Each number is 200 + 20 x the weight over its row's rms, rounded and kept within 0 to 999. Layers, rows and columns count from 0. The size before them is the row's rms in percent of the matrix's.

# layer 2 MLP gate, 1344x512, rms 0.175, rows 716-734, columns 128-255
104,198,184,201,205,201,221,188,156,184,193,173,198,228,189,195,209,186,219,210,233,193,214,185,167,219,162,195,185,220,201,207,192,230,218,233,208,184,186,186,203,230,234,186,219,196,180,196,221,196,181,213,220,171,203,194,230,209,198,208,207,196,198,203,234,198,199,224,262,201,192,214,183,201,173,227,218,184,203,245,216,199,206,181,219,148,192,229,225,213,173,174,169,202,193,173,222,212,170,194,196,236,198,212,196,202,184,193,184,195,189,206,203,189,203,226,225,208,194,214,194,225,203,172,196,189,178,197,194
099,192,191,165,194,190,153,244,215,229,157,214,218,202,213,161,226,184,199,211,195,203,201,205,207,153,222,200,222,212,155,226,234,217,201,206,186,187,193,156,220,230,199,187,220,195,183,199,199,216,196,223,189,187,220,230,182,210,197,232,230,204,185,213,221,200,182,219,199,187,221,199,227,214,210,206,221,182,192,189,217,181,204,196,167,200,201,213,211,207,173,180,163,196,202,165,200,178,245,180,202,208,200,205,163,213,194,191,219,170,197,198,223,227,215,213,202,184,250,198,231,210,173,188,178,191,193,180,201
106,187,222,177,260,218,189,170,216,201,189,220,199,211,208,209,197,245,187,216,202,219,173,220,219,203,203,210,178,201,227,201,208,180,160,197,246,186,169,162,177,242,210,195,167,206,188,177,199,216,214,187,186,196,214,214,204,178,181,212,229,237,210,214,171,166,216,215,181,175,178,242,192,224,212,178,201,170,206,245,218,201,188,191,207,228,201,200,190,211,238,199,195,236,235,207,223,208,205,214,216,191,176,213,202,196,209,171,179,202,174,180,205,222,180,206,216,222,195,202,185,223,207,150,174,199,179,190,203
103,218,199,214,214,209,210,208,207,207,200,197,155,204,192,181,193,193,191,220,155,232,151,184,224,181,169,207,211,202,177,202,213,204,174,185,170,209,189,208,191,210,203,234,213,177,184,237,189,227,216,204,180,170,203,190,187,203,177,181,197,194,218,200,197,195,188,182,218,193,192,225,215,219,200,170,232,187,201,222,172,189,205,183,211,140,213,212,204,180,209,194,175,197,189,212,164,220,152,168,169,227,226,189,214,184,191,200,206,215,220,181,213,186,238,155,205,200,182,193,171,203,228,203,196,237,238,205,177
109,215,218,182,189,196,205,191,216,192,208,217,195,207,188,213,171,244,222,177,204,215,198,175,199,204,201,197,172,216,196,146,200,199,175,218,163,196,170,210,189,172,175,177,181,184,201,214,195,231,177,192,175,196,207,190,192,191,198,171,215,174,165,231,160,185,249,175,216,229,208,190,182,228,233,186,214,229,222,187,146,187,206,182,221,171,214,224,190,199,237,199,163,170,193,183,202,183,216,210,203,193,201,176,209,189,210,213,194,162,223,233,168,183,167,213,179,223,214,212,197,220,200,203,188,194,219,229,193
098,203,235,207,220,201,218,228,219,170,201,200,205,196,208,221,163,207,198,143,163,192,218,185,227,189,225,229,191,224,215,208,214,194,192,198,184,171,192,180,213,187,201,204,184,187,207,186,220,195,208,203,217,212,205,221,221,171,221,210,190,202,168,205,202,168,232,235,204,181,194,201,219,205,209,176,224,203,191,203,204,191,233,215,221,207,194,240,193,197,221,234,213,195,179,234,181,196,196,204,182,199,189,214,179,214,202,198,189,189,224,198,186,164,198,222,186,192,242,179,205,209,226,215,240,235,207,189,219
099,219,194,199,185,193,199,208,214,212,221,228,188,223,215,203,197,193,229,171,207,194,242,207,166,215,208,204,208,243,210,218,169,191,275,206,213,171,196,213,196,221,184,183,191,206,187,186,200,166,182,170,165,221,183,168,172,214,201,199,200,226,198,180,207,206,231,200,190,196,241,232,209,213,195,205,231,180,223,215,183,165,186,215,200,199,186,157,229,201,191,187,212,197,232,192,162,195,171,191,225,184,225,198,195,190,187,227,196,203,169,218,204,176,200,196,198,192,197,198,191,194,179,208,183,198,205,183,228
098,211,156,203,212,155,213,188,175,186,187,208,187,210,219,204,191,227,192,221,207,202,203,190,212,220,215,188,208,189,212,180,222,198,209,166,197,215,213,181,187,189,204,217,201,190,192,174,204,206,244,205,214,216,235,223,207,193,157,152,189,205,197,213,207,181,213,215,197,201,235,185,184,226,173,159,217,225,171,210,198,188,193,171,184,204,210,150,221,176,188,194,193,170,198,212,213,235,230,206,183,197,239,207,229,182,194,199,192,189,201,207,205,196,212,186,177,233,245,209,227,206,196,202,213,219,211,242,190
103,192,194,170,167,213,180,218,188,189,213,185,194,222,207,206,222,202,205,198,210,213,198,153,214,196,219,220,187,201,219,201,213,223,212,172,186,186,202,172,181,135,209,205,163,233,192,189,196,202,175,177,225,213,189,211,196,225,158,183,212,198,189,202,184,199,226,172,224,198,224,183,172,193,196,164,197,244,195,231,210,192,220,244,175,192,212,191,236,241,171,159,174,201,206,233,181,189,222,220,212,198,196,220,166,194,196,193,246,194,216,209,216,201,179,192,191,196,190,230,230,183,229,200,174,190,199,199,211
099,198,201,184,203,189,223,155,181,151,189,199,205,208,211,209,201,226,244,240,203,181,214,197,215,202,236,230,209,209,234,219,206,160,166,207,181,183,173,212,195,206,223,229,223,215,181,225,170,206,187,178,178,213,212,201,198,205,215,214,201,201,192,182,212,214,160,222,182,198,206,199,161,196,161,198,227,238,196,218,215,217,192,236,159,186,195,192,222,246,201,207,218,202,158,197,209,214,219,197,197,205,173,184,185,202,273,196,167,200,178,205,209,205,178,234,211,215,158,187,187,179,208,187,209,176,224,189,216
099,219,182,187,229,181,159,212,157,199,195,213,180,209,197,194,210,199,208,209,195,198,165,193,219,201,202,175,191,182,228,204,230,195,185,212,184,203,207,194,201,197,179,242,192,203,177,190,189,182,193,205,175,188,211,212,171,159,180,202,219,215,210,192,163,212,185,222,210,197,194,211,172,223,187,212,221,229,216,204,170,183,172,206,208,182,229,162,190,249,247,193,210,211,191,223,205,172,209,219,206,197,213,218,183,190,234,214,215,223,211,236,185,215,180,178,210,215,191,208,187,218,229,214,189,191,228,210,192
096,185,217,212,211,212,195,193,204,185,186,194,185,204,179,206,199,207,205,236,171,202,185,225,233,181,205,218,216,189,190,203,206,179,177,182,221,176,211,220,172,186,214,187,232,189,209,197,208,209,197,181,183,195,218,188,210,214,189,236,197,229,249,173,208,234,173,199,216,218,164,214,168,182,207,187,214,228,203,178,208,219,209,185,208,169,180,242,213,193,205,195,171,183,165,200,205,203,203,236,183,172,226,164,189,198,189,153,232,190,219,203,230,223,183,224,192,175,192,211,233,224,187,195,216,202,182,194,209
101,217,161,207,157,193,209,213,219,228,219,200,169,204,190,200,246,197,206,198,209,216,153,161,206,193,212,207,201,188,204,207,177,228,217,185,167,216,189,181,184,164,176,204,210,172,181,173,233,199,206,207,195,161,194,182,181,200,216,209,176,173,196,206,196,172,202,186,203,167,195,192,203,227,219,190,205,221,190,196,225,188,198,166,182,196,188,189,234,213,218,225,199,208,239,201,194,203,169,148,181,212,204,205,184,197,239,208,207,203,196,168,228,185,225,221,199,218,160,244,184,219,210,208,189,205,187,183,228
103,226,194,170,179,210,209,197,200,183,178,220,193,182,189,211,227,220,236,181,177,186,162,209,166,177,235,217,190,219,178,201,184,224,194,197,179,174,206,210,184,183,166,183,232,225,186,209,177,190,200,188,168,190,191,185,163,211,223,181,215,180,184,184,184,174,206,178,213,225,205,187,192,226,215,191,235,221,189,183,190,193,202,194,198,190,154,204,197,190,202,200,207,214,186,195,195,195,187,219,185,245,197,204,167,181,242,193,211,175,206,208,207,236,212,188,160,199,186,219,186,220,203,193,248,186,200,208,179
096,131,218,183,190,233,177,196,224,202,161,166,185,189,193,230,181,218,200,190,201,151,214,193,195,174,221,220,212,223,208,186,181,238,204,183,189,198,230,246,221,215,231,165,203,198,220,225,195,197,214,223,195,203,228,212,237,191,221,194,235,213,203,207,190,255,212,224,206,216,238,208,187,177,225,175,208,196,187,156,197,195,210,186,228,146,187,256,229,175,200,212,135,222,197,218,192,215,208,181,245,169,206,193,180,195,193,208,202,201,191,193,186,219,175,189,157,224,212,185,198,205,192,218,162,187,205,180,204
100,194,188,200,221,199,217,214,208,210,212,181,219,197,215,217,172,179,180,214,171,202,169,195,174,211,201,198,222,229,231,171,183,205,200,162,215,207,205,199,194,216,217,185,185,211,239,227,241,233,230,184,203,196,211,194,216,225,225,198,236,174,189,185,216,179,209,240,225,203,208,218,241,213,208,168,191,214,181,222,211,172,211,165,195,196,176,219,167,186,197,208,168,223,211,208,177,224,208,201,188,179,193,195,214,167,241,176,189,188,201,206,221,186,189,184,213,184,226,195,159,177,200,180,207,245,168,210,190
099,197,203,240,205,178,212,207,230,201,183,185,193,227,167,197,210,180,216,216,202,189,204,222,170,187,204,237,200,158,199,190,202,173,186,169,254,179,226,194,223,203,212,213,181,206,176,175,193,222,203,211,181,172,250,177,183,196,209,222,205,208,214,180,220,186,200,240,193,196,201,181,165,192,192,240,232,225,209,223,226,210,175,205,207,193,180,232,200,220,185,212,214,202,199,218,189,166,187,213,196,194,175,186,205,214,222,227,190,189,215,210,179,198,191,232,181,219,159,205,188,189,212,203,216,202,199,195,210
104,148,194,258,200,208,232,228,197,232,193,176,218,196,203,231,209,202,213,166,196,203,167,195,230,196,181,226,219,199,138,218,198,150,209,189,202,216,222,159,183,202,181,199,183,214,176,191,201,203,165,212,166,175,204,155,184,203,219,213,212,184,230,186,214,167,176,192,203,204,239,202,154,217,222,212,169,165,191,188,211,213,187,195,179,201,207,214,175,184,171,198,205,151,188,200,195,185,223,232,191,214,208,182,196,172,192,220,164,190,212,204,189,189,203,167,181,208,216,169,162,166,213,232,216,229,213,207,235
100,172,220,183,203,193,201,195,166,177,227,194,210,206,198,176,231,197,228,186,206,200,196,202,214,216,216,185,172,201,194,201,207,210,240,172,158,185,203,210,196,177,224,196,179,178,198,221,221,170,173,208,236,191,193,216,230,221,193,190,205,209,205,222,205,192,196,195,228,216,188,190,206,219,163,211,203,190,221,196,169,197,213,174,206,193,204,264,230,170,212,218,198,210,183,200,180,191,215,203,172,220,227,183,214,174,194,161,208,173,202,197,185,198,190,175,161,168,197,209,195,201,230,178,170,210,182,198,227
# layer 2 MLP up, 1344x512, rms 0.185, rows 716-733, columns 128-255
098,192,212,173,205,179,182,180,189,225,208,188,229,174,241,179,184,220,208,227,200,196,181,165,172,197,194,212,200,222,259,196,211,191,221,211,174,187,188,200,217,175,199,213,212,201,194,245,177,207,195,180,206,203,196,176,212,218,200,185,183,238,185,137,212,229,220,237,183,171,181,216,203,194,227,182,199,207,181,188,196,236,253,211,211,185,217,231,232,210,213,213,207,191,213,204,131,217,193,224,226,220,197,183,218,189,179,218,217,182,212,198,202,193,194,234,217,196,171,218,199,188,214,177,198,197,210,210,179
104,195,204,179,192,219,237,172,212,178,235,178,168,239,204,193,206,226,191,205,184,214,228,178,167,232,194,216,167,204,209,190,197,208,208,196,199,180,195,213,220,180,203,210,223,193,200,225,193,171,225,178,206,183,218,221,216,200,229,182,182,236,214,202,198,210,188,188,209,180,222,209,204,232,169,232,172,202,220,215,205,198,190,178,188,192,154,187,225,178,212,225,200,227,217,208,180,175,194,191,182,173,176,197,255,180,193,198,171,209,204,205,201,193,210,199,179,232,193,195,173,195,205,197,218,204,217,222,198
103,193,167,215,252,211,200,160,222,194,151,197,226,195,191,210,188,204,205,226,250,198,177,196,207,224,238,184,184,185,195,191,238,201,202,229,206,171,197,185,174,202,202,176,184,205,211,152,158,183,202,234,198,205,200,227,205,188,201,241,200,221,199,176,186,134,209,209,202,185,210,222,197,200,219,192,241,191,198,219,180,167,185,227,194,181,192,216,217,233,220,180,200,216,184,198,192,203,211,221,199,214,169,197,219,218,217,193,174,191,218,190,205,219,170,191,200,231,189,210,178,193,207,204,189,191,174,167,177
106,175,164,180,215,217,199,194,196,151,228,209,191,183,199,204,155,181,172,213,157,194,183,213,207,235,242,197,170,222,215,187,215,197,187,234,215,198,208,201,195,181,187,186,175,224,225,209,234,182,244,214,193,204,181,173,174,175,188,194,205,244,211,204,210,174,213,190,213,205,216,204,186,196,180,195,175,191,209,191,194,206,200,159,243,227,229,183,211,206,207,222,146,241,182,186,201,187,214,246,201,192,232,224,189,192,166,229,222,205,225,191,194,180,216,207,220,229,182,175,214,202,174,233,189,188,211,190,178
098,137,175,233,196,213,172,223,229,203,187,205,194,206,202,217,201,238,209,206,215,175,174,175,204,217,191,179,207,183,219,231,206,190,208,206,195,191,173,218,154,198,172,204,225,203,205,193,217,214,209,189,183,205,205,209,168,201,197,187,222,203,194,224,159,204,184,213,183,203,195,187,189,202,193,212,213,205,211,183,168,174,233,238,190,202,227,153,235,189,145,201,214,188,227,200,169,205,198,230,190,201,188,203,220,211,219,235,223,201,180,210,209,211,191,219,217,191,176,238,207,209,214,205,227,222,220,231,173
095,221,222,219,201,175,203,225,272,198,191,198,200,197,216,224,173,213,202,169,156,196,201,209,206,183,213,217,188,209,215,185,218,200,171,210,196,181,168,169,231,179,192,208,213,184,206,213,229,197,175,189,205,179,189,199,206,210,194,210,168,206,184,211,195,180,193,200,218,188,208,231,207,217,185,201,205,189,213,231,208,220,241,225,198,207,199,214,187,180,243,209,199,179,193,214,180,179,173,202,191,185,172,189,190,224,185,191,192,194,225,197,199,202,214,233,189,181,222,216,220,189,232,220,200,200,184,190,207
099,185,215,209,191,186,188,188,168,205,183,189,202,214,198,165,155,185,191,220,206,217,178,213,208,198,205,170,215,200,197,200,247,194,153,199,164,211,159,211,217,186,209,178,191,205,252,217,193,193,207,180,201,191,182,213,213,219,192,194,244,202,227,190,183,193,198,184,198,196,191,197,230,219,200,190,179,201,196,191,191,217,193,221,224,180,186,244,206,228,207,203,204,197,202,180,215,176,224,191,147,194,226,218,174,195,212,192,218,229,202,182,214,242,201,237,192,184,209,202,212,219,155,244,180,214,174,204,184
107,206,244,173,168,232,207,166,209,220,219,219,196,179,225,181,217,179,227,218,185,194,205,240,239,172,179,194,188,218,193,193,172,192,196,225,194,209,204,175,188,191,182,193,207,170,214,197,215,219,189,180,196,181,171,192,184,178,176,230,216,196,205,189,152,192,174,192,196,209,183,195,206,186,241,244,220,192,232,201,180,209,190,211,193,180,221,214,169,180,187,198,212,198,212,187,183,159,182,213,253,222,188,196,194,242,230,200,178,216,204,208,223,200,222,208,250,208,184,199,183,185,210,206,185,180,236,184,217
100,228,225,213,200,204,183,204,176,183,181,225,216,228,238,178,159,213,150,195,214,192,195,219,205,191,192,208,239,210,208,211,221,172,210,222,184,217,166,196,224,203,182,222,215,183,193,154,215,199,210,223,230,233,198,174,179,231,191,185,233,170,176,159,155,195,200,180,202,229,188,204,209,200,233,199,186,214,176,209,180,179,208,206,188,231,230,184,211,196,209,166,172,188,212,195,196,172,219,197,193,183,162,195,225,231,201,202,208,224,228,182,201,193,205,177,187,197,148,189,225,204,191,220,189,182,196,227,228
097,236,206,200,192,203,221,215,187,178,190,204,204,236,167,205,205,229,226,159,204,196,184,196,217,182,192,173,184,233,194,184,170,213,185,230,204,194,228,212,198,212,191,199,200,167,222,207,217,223,203,208,225,199,221,196,195,226,173,172,219,228,190,181,209,181,217,241,215,209,190,211,224,227,190,189,216,185,196,218,199,233,184,210,200,183,186,226,207,215,193,245,182,184,203,191,179,220,237,193,211,218,167,215,216,185,194,206,189,230,190,182,191,189,220,184,223,220,186,170,236,218,207,184,193,190,243,189,208
098,203,184,234,234,197,198,198,170,196,199,177,189,236,175,192,180,187,200,194,195,198,193,195,206,170,171,207,170,200,173,229,214,194,183,200,169,210,175,190,198,196,204,210,229,207,173,198,227,201,165,208,205,189,209,188,211,162,173,192,200,203,219,211,201,213,245,216,193,178,195,181,210,240,170,199,218,209,209,189,183,157,203,228,216,149,205,193,193,210,220,186,229,190,218,208,221,209,202,225,211,206,175,226,196,208,197,195,215,210,197,210,191,228,184,194,230,218,205,227,200,216,212,191,200,187,246,191,167
114,218,215,222,164,178,211,191,193,221,167,210,211,162,183,217,199,216,165,206,210,217,171,198,201,164,211,230,197,193,192,173,205,196,206,221,192,198,176,199,197,190,210,155,218,201,210,216,171,216,180,172,155,189,180,231,220,219,207,190,195,204,208,235,215,204,232,154,214,180,158,181,181,206,183,192,209,161,178,202,224,225,184,181,218,179,203,215,215,182,183,199,229,199,192,205,188,183,203,184,190,221,175,221,208,188,199,167,182,168,174,233,191,197,204,178,182,219,187,203,183,237,191,229,213,214,180,223,183
104,193,202,188,197,220,188,187,204,187,221,174,186,178,211,215,199,195,201,202,182,190,179,180,177,221,195,199,198,181,208,196,190,224,217,215,181,191,203,218,171,202,187,207,218,215,215,165,212,224,187,220,184,181,194,228,202,213,170,209,184,203,195,251,218,195,219,167,194,219,168,167,201,199,225,154,197,195,217,202,176,171,219,199,168,228,172,224,237,179,191,230,182,206,239,220,178,196,219,199,215,175,231,234,189,197,238,198,216,234,174,164,215,186,229,198,214,198,226,215,218,208,198,197,184,203,189,202,193
104,189,207,216,206,210,185,193,189,223,216,197,196,225,219,224,199,200,163,209,222,208,219,203,206,217,201,168,217,199,195,190,157,207,214,174,205,218,203,209,231,201,236,231,189,182,214,172,187,216,201,201,227,189,183,223,203,180,213,204,222,226,216,181,194,213,196,198,194,179,219,191,208,173,181,192,181,188,197,191,195,199,184,195,217,224,196,188,193,210,219,210,191,204,168,173,226,228,190,195,214,213,218,200,245,192,213,227,222,192,207,199,195,223,215,178,219,195,184,164,173,154,227,162,167,204,194,215,224
099,201,183,212,203,152,223,189,209,213,211,248,224,212,214,172,152,207,195,187,185,200,200,227,208,192,194,190,210,198,214,209,200,188,222,163,216,220,185,200,200,183,181,207,235,184,178,186,184,213,205,194,218,198,195,184,195,208,223,199,184,195,202,202,198,211,169,214,195,208,176,190,251,205,219,216,189,228,233,245,243,194,180,231,199,185,225,205,176,207,186,205,216,163,216,166,233,227,197,186,168,217,188,205,201,214,221,223,215,216,231,187,221,168,169,187,224,213,187,179,237,167,151,200,222,169,208,203,222
100,218,209,204,202,191,206,238,166,178,200,192,179,188,183,183,200,176,186,171,187,197,212,203,222,211,221,222,206,157,167,186,195,204,203,216,237,202,169,212,188,178,185,212,208,189,187,243,198,182,162,219,207,187,187,201,194,176,236,170,198,189,180,207,211,209,189,211,222,203,191,161,198,211,218,187,188,186,186,195,213,210,220,210,220,211,178,214,229,198,196,217,222,210,220,190,209,195,195,192,193,206,225,214,200,216,182,194,177,202,213,176,204,207,198,167,209,189,195,235,224,176,200,179,231,206,215,197,212
096,189,164,241,224,243,202,196,188,199,200,207,218,180,199,198,205,184,221,178,216,191,205,205,203,196,161,225,184,179,211,205,232,165,190,187,225,148,160,197,207,243,197,206,225,197,215,200,203,221,207,216,201,215,220,184,200,164,222,169,206,222,197,230,182,171,208,197,211,215,205,164,222,179,230,228,243,170,225,233,193,177,192,192,189,189,185,204,215,193,189,237,211,174,162,218,213,192,213,180,173,188,174,201,208,240,273,199,220,231,182,195,196,187,194,192,204,174,223,229,213,226,191,185,241,165,183,244,210
110,199,178,205,198,206,217,221,202,202,199,189,204,173,203,251,202,187,161,140,235,179,191,226,218,158,195,226,197,184,193,245,198,184,176,188,215,195,198,209,219,216,175,210,185,210,184,205,201,186,203,199,187,178,190,200,163,207,187,192,179,264,188,163,170,226,224,184,182,200,199,201,169,214,194,200,190,184,214,196,189,170,186,208,208,205,242,185,199,199,208,190,175,170,215,197,163,208,225,172,162,178,213,194,195,131,207,211,203,209,251,211,203,203,209,183,179,199,201,197,174,209,198,209,213,202,190,162,230
# layer 2 MLP down (transposed), 1344x512, rms 0.0782, rows 716-733, columns 128-255
097,195,193,219,203,215,213,208,193,217,214,197,226,204,180,217,173,202,187,181,241,180,237,225,195,176,201,170,208,183,218,200,180,211,211,197,233,201,197,201,191,178,199,213,194,205,201,187,185,193,193,172,209,235,206,202,231,186,210,184,209,178,211,224,196,199,177,178,198,208,231,228,200,197,172,205,230,217,169,208,218,216,229,214,252,221,187,242,220,175,166,206,230,160,202,179,187,190,194,189,183,177,227,214,222,212,251,202,186,158,181,188,201,169,191,217,187,220,192,189,167,217,174,255,218,218,186,209,195
101,252,209,213,211,198,184,161,203,208,153,240,172,201,220,190,204,203,174,218,192,177,199,198,229,187,197,200,217,189,181,204,223,212,206,185,200,195,212,216,175,184,243,188,222,199,208,223,160,258,208,215,187,179,220,205,195,192,202,189,221,204,237,205,190,188,209,212,173,190,218,236,213,236,184,195,201,192,215,200,248,200,190,178,190,155,180,219,199,218,214,229,172,217,217,207,174,201,208,190,213,207,201,190,193,205,230,217,169,175,200,187,180,173,209,198,176,201,236,226,195,194,220,226,199,201,184,171,250
110,235,209,212,207,218,211,194,209,197,190,219,218,158,259,251,203,188,176,210,167,181,194,182,214,228,201,219,196,194,193,206,171,241,209,225,171,203,204,207,221,226,200,185,186,235,191,229,187,213,219,190,218,184,226,200,198,188,212,187,170,199,218,191,186,203,241,184,206,212,186,166,204,205,208,196,197,233,189,187,178,193,191,195,192,165,193,205,194,173,181,188,194,232,189,208,207,235,201,205,249,201,212,164,196,188,201,194,170,193,187,224,190,251,170,207,215,177,206,229,178,218,164,170,217,257,177,171,197
102,178,190,184,239,203,200,223,223,162,192,232,248,219,200,187,190,225,220,226,243,208,203,196,190,233,173,190,223,197,178,195,222,191,238,181,206,199,208,190,181,166,198,173,175,195,195,199,227,211,201,208,209,230,179,185,205,228,209,178,212,251,201,225,184,238,245,221,194,200,214,204,219,185,208,213,173,205,211,185,244,227,199,231,186,222,202,193,194,213,224,181,200,240,242,208,189,238,220,178,234,232,190,216,175,210,169,222,195,241,200,197,196,214,228,183,194,196,198,164,207,201,211,200,192,201,234,161,193
101,207,179,181,205,207,193,217,216,199,159,190,215,193,170,193,214,173,154,204,216,182,180,181,196,195,185,180,215,203,195,221,184,187,190,199,182,197,232,208,176,207,176,206,208,218,212,210,216,197,224,245,220,175,185,201,169,206,229,187,187,166,174,140,181,185,239,201,220,253,170,190,209,219,216,198,205,228,184,226,195,175,184,212,174,198,175,159,214,221,242,178,203,199,193,215,148,203,201,224,212,223,198,218,236,181,203,244,173,202,190,219,211,173,218,165,178,182,200,209,198,204,186,182,219,218,227,245,194
096,236,230,204,200,196,191,167,216,180,185,216,212,199,221,185,199,237,202,150,207,213,226,172,202,190,222,215,191,231,240,219,209,186,196,207,226,194,170,172,205,199,206,217,181,179,196,215,204,189,193,204,194,207,200,178,215,217,199,190,197,196,189,206,210,209,207,185,229,197,202,215,217,228,200,222,189,217,163,181,185,206,216,197,238,185,186,198,179,194,228,194,193,178,209,216,183,211,153,203,198,146,222,205,214,233,181,202,163,188,213,187,224,203,207,178,234,202,191,182,224,200,225,190,203,228,233,207,184
100,204,184,156,190,189,219,190,189,185,198,192,205,215,201,225,193,226,187,249,245,194,207,202,175,178,180,193,196,183,187,211,219,221,195,190,166,203,201,174,239,218,159,161,186,236,226,213,198,152,181,240,197,216,217,189,184,168,212,179,200,215,225,161,186,197,195,162,201,185,244,202,202,163,210,227,162,202,221,170,202,150,245,174,212,198,199,181,175,201,208,195,192,190,165,203,200,159,203,224,204,208,211,224,133,176,212,197,201,207,180,188,199,211,195,224,163,212,197,242,220,184,208,190,193,211,188,211,218
100,208,189,214,203,226,204,163,243,188,173,177,189,205,139,179,196,196,202,179,202,171,198,179,207,170,200,214,183,212,216,200,210,213,167,202,228,203,198,216,166,207,217,232,208,178,223,198,177,229,184,202,222,199,190,207,196,205,190,207,197,206,193,182,197,201,217,163,218,195,181,213,201,215,196,187,211,166,246,183,190,150,201,174,231,186,187,171,216,256,199,185,197,191,203,218,232,178,176,238,180,161,188,192,191,204,193,236,198,212,223,203,246,205,190,242,255,194,177,227,200,205,214,194,176,215,212,209,193
099,202,179,202,188,186,199,199,238,192,214,218,163,204,196,197,232,185,161,205,165,203,208,199,222,229,192,187,241,205,173,211,166,202,167,207,200,211,188,202,213,232,181,194,164,203,185,214,199,251,191,177,224,219,204,179,182,223,205,172,224,183,199,211,204,173,210,227,195,197,185,173,205,211,202,225,198,200,191,204,181,196,164,217,233,203,231,177,182,225,195,169,193,213,215,173,224,178,196,214,199,189,177,234,208,207,196,181,176,207,207,227,218,159,187,206,221,199,181,183,192,195,170,209,215,167,210,207,149
098,208,226,207,204,201,232,218,219,163,186,186,184,206,232,209,182,211,227,173,176,198,220,207,215,165,235,194,198,211,213,192,202,178,230,205,194,185,207,209,187,193,206,218,196,191,212,193,211,189,191,222,227,217,217,194,185,189,209,198,212,227,205,218,173,185,188,191,220,188,187,256,196,218,202,175,193,218,172,246,153,222,184,219,206,194,192,211,202,214,158,218,174,200,189,220,210,227,235,227,186,212,244,189,219,203,201,187,175,224,162,200,207,211,175,217,238,160,165,175,168,229,170,210,182,225,183,188,169
102,170,213,260,201,224,168,219,191,176,199,152,231,176,135,231,197,191,238,192,216,242,187,211,198,193,190,180,221,218,199,194,213,192,230,209,199,216,190,220,164,187,198,220,184,202,194,195,196,219,201,214,190,169,207,213,179,179,166,147,247,184,222,222,194,194,194,198,210,167,207,243,220,212,179,238,196,238,228,217,180,242,237,155,192,191,223,214,224,209,194,220,189,214,169,202,225,207,202,192,205,196,182,247,187,189,208,217,206,207,189,206,199,189,204,191,170,184,166,253,172,193,149,234,209,196,206,186,220
103,208,175,194,180,192,208,215,212,181,165,201,187,204,199,199,217,188,208,209,213,177,199,212,175,189,180,178,219,194,219,177,208,178,165,180,178,167,232,216,232,181,215,199,198,179,202,228,197,217,173,194,170,182,172,218,229,189,228,171,187,178,214,245,235,206,187,156,187,176,200,180,174,185,201,211,199,202,190,236,209,207,205,181,222,205,196,248,206,198,172,236,237,159,201,203,209,181,198,227,189,227,243,192,223,206,204,195,198,207,188,212,190,198,195,231,230,207,199,181,199,195,189,217,150,240,232,176,187
101,217,206,188,226,194,185,176,227,211,227,184,200,194,209,194,209,201,190,228,217,221,185,214,172,208,184,189,191,197,225,229,206,217,261,210,199,202,202,213,190,177,150,192,213,198,186,218,196,213,193,190,219,186,199,198,189,199,221,182,172,159,196,200,184,166,200,181,169,199,181,208,217,208,182,168,201,195,167,206,178,225,188,189,187,197,191,212,214,157,206,207,206,188,225,209,190,183,146,204,227,199,200,194,233,226,232,186,188,192,224,203,206,169,204,199,215,218,206,171,208,198,201,229,210,214,227,224,213
104,127,152,190,192,240,215,201,198,164,176,221,240,194,193,194,206,208,195,195,204,192,195,197,236,244,183,199,203,205,212,191,200,225,192,206,192,198,180,156,206,198,208,239,233,174,234,209,191,173,233,181,218,206,201,186,225,163,168,218,189,169,213,209,206,185,196,237,193,207,167,182,181,214,232,218,183,190,142,185,216,185,180,175,201,202,178,191,205,197,193,228,213,206,229,221,176,216,227,218,198,175,199,190,223,184,214,204,178,217,239,199,193,229,188,203,200,168,167,171,219,205,200,214,203,180,216,163,229
102,217,194,220,200,184,220,228,183,208,200,212,206,205,175,172,177,201,178,198,172,199,216,198,194,193,187,195,202,222,220,210,244,169,166,222,208,218,211,157,206,196,179,230,240,195,224,167,195,226,201,183,202,213,187,204,194,211,216,189,200,167,180,218,196,178,209,188,209,206,162,158,207,218,176,193,176,196,235,203,241,172,190,209,207,191,195,227,214,232,169,175,216,186,240,193,190,203,235,183,181,232,189,241,233,199,219,204,182,210,212,237,182,141,191,216,211,198,205,215,221,187,164,213,194,192,183,216,237
103,218,204,205,196,191,195,183,223,194,182,204,165,202,171,197,206,206,172,217,239,223,194,190,185,195,191,209,198,197,189,233,196,219,215,192,206,203,203,198,238,238,203,206,232,179,211,195,210,188,193,207,209,194,170,222,194,173,190,205,154,188,178,237,197,206,180,210,187,206,168,195,172,187,195,204,232,185,213,174,200,190,173,214,224,214,242,192,205,186,230,221,221,184,222,187,182,183,220,220,153,198,196,231,201,217,142,195,177,181,192,200,210,201,196,223,210,184,200,150,203,229,185,174,213,223,200,220,192
097,196,211,166,167,224,203,178,176,176,185,199,182,193,179,202,164,216,194,213,204,247,157,201,166,202,193,197,154,191,177,209,214,196,177,211,193,264,184,197,194,225,180,192,184,234,196,181,239,199,184,206,201,221,231,174,198,194,182,201,211,191,216,201,191,194,236,208,203,211,188,177,207,195,209,214,172,216,184,220,213,184,180,211,190,173,219,199,189,215,191,190,196,183,207,204,181,211,204,171,201,231,186,188,212,189,202,212,208,205,228,203,185,206,185,163,178,201,212,231,204,203,191,214,192,213,205,204,192
111,178,183,226,195,200,213,202,243,185,210,189,203,225,166,212,200,178,188,161,213,207,158,193,184,188,159,203,199,209,156,227,203,182,190,211,173,218,195,185,203,229,180,189,202,185,218,228,195,203,198,188,201,203,207,213,184,172,191,201,174,215,196,191,172,216,203,179,218,230,166,201,191,223,185,146,198,219,192,169,222,209,233,191,218,169,182,195,238,181,186,235,217,190,219,193,229,185,221,182,160,202,227,195,205,203,215,208,165,203,205,191,204,170,189,184,210,219,161,189,214,198,240,191,200,230,199,190,223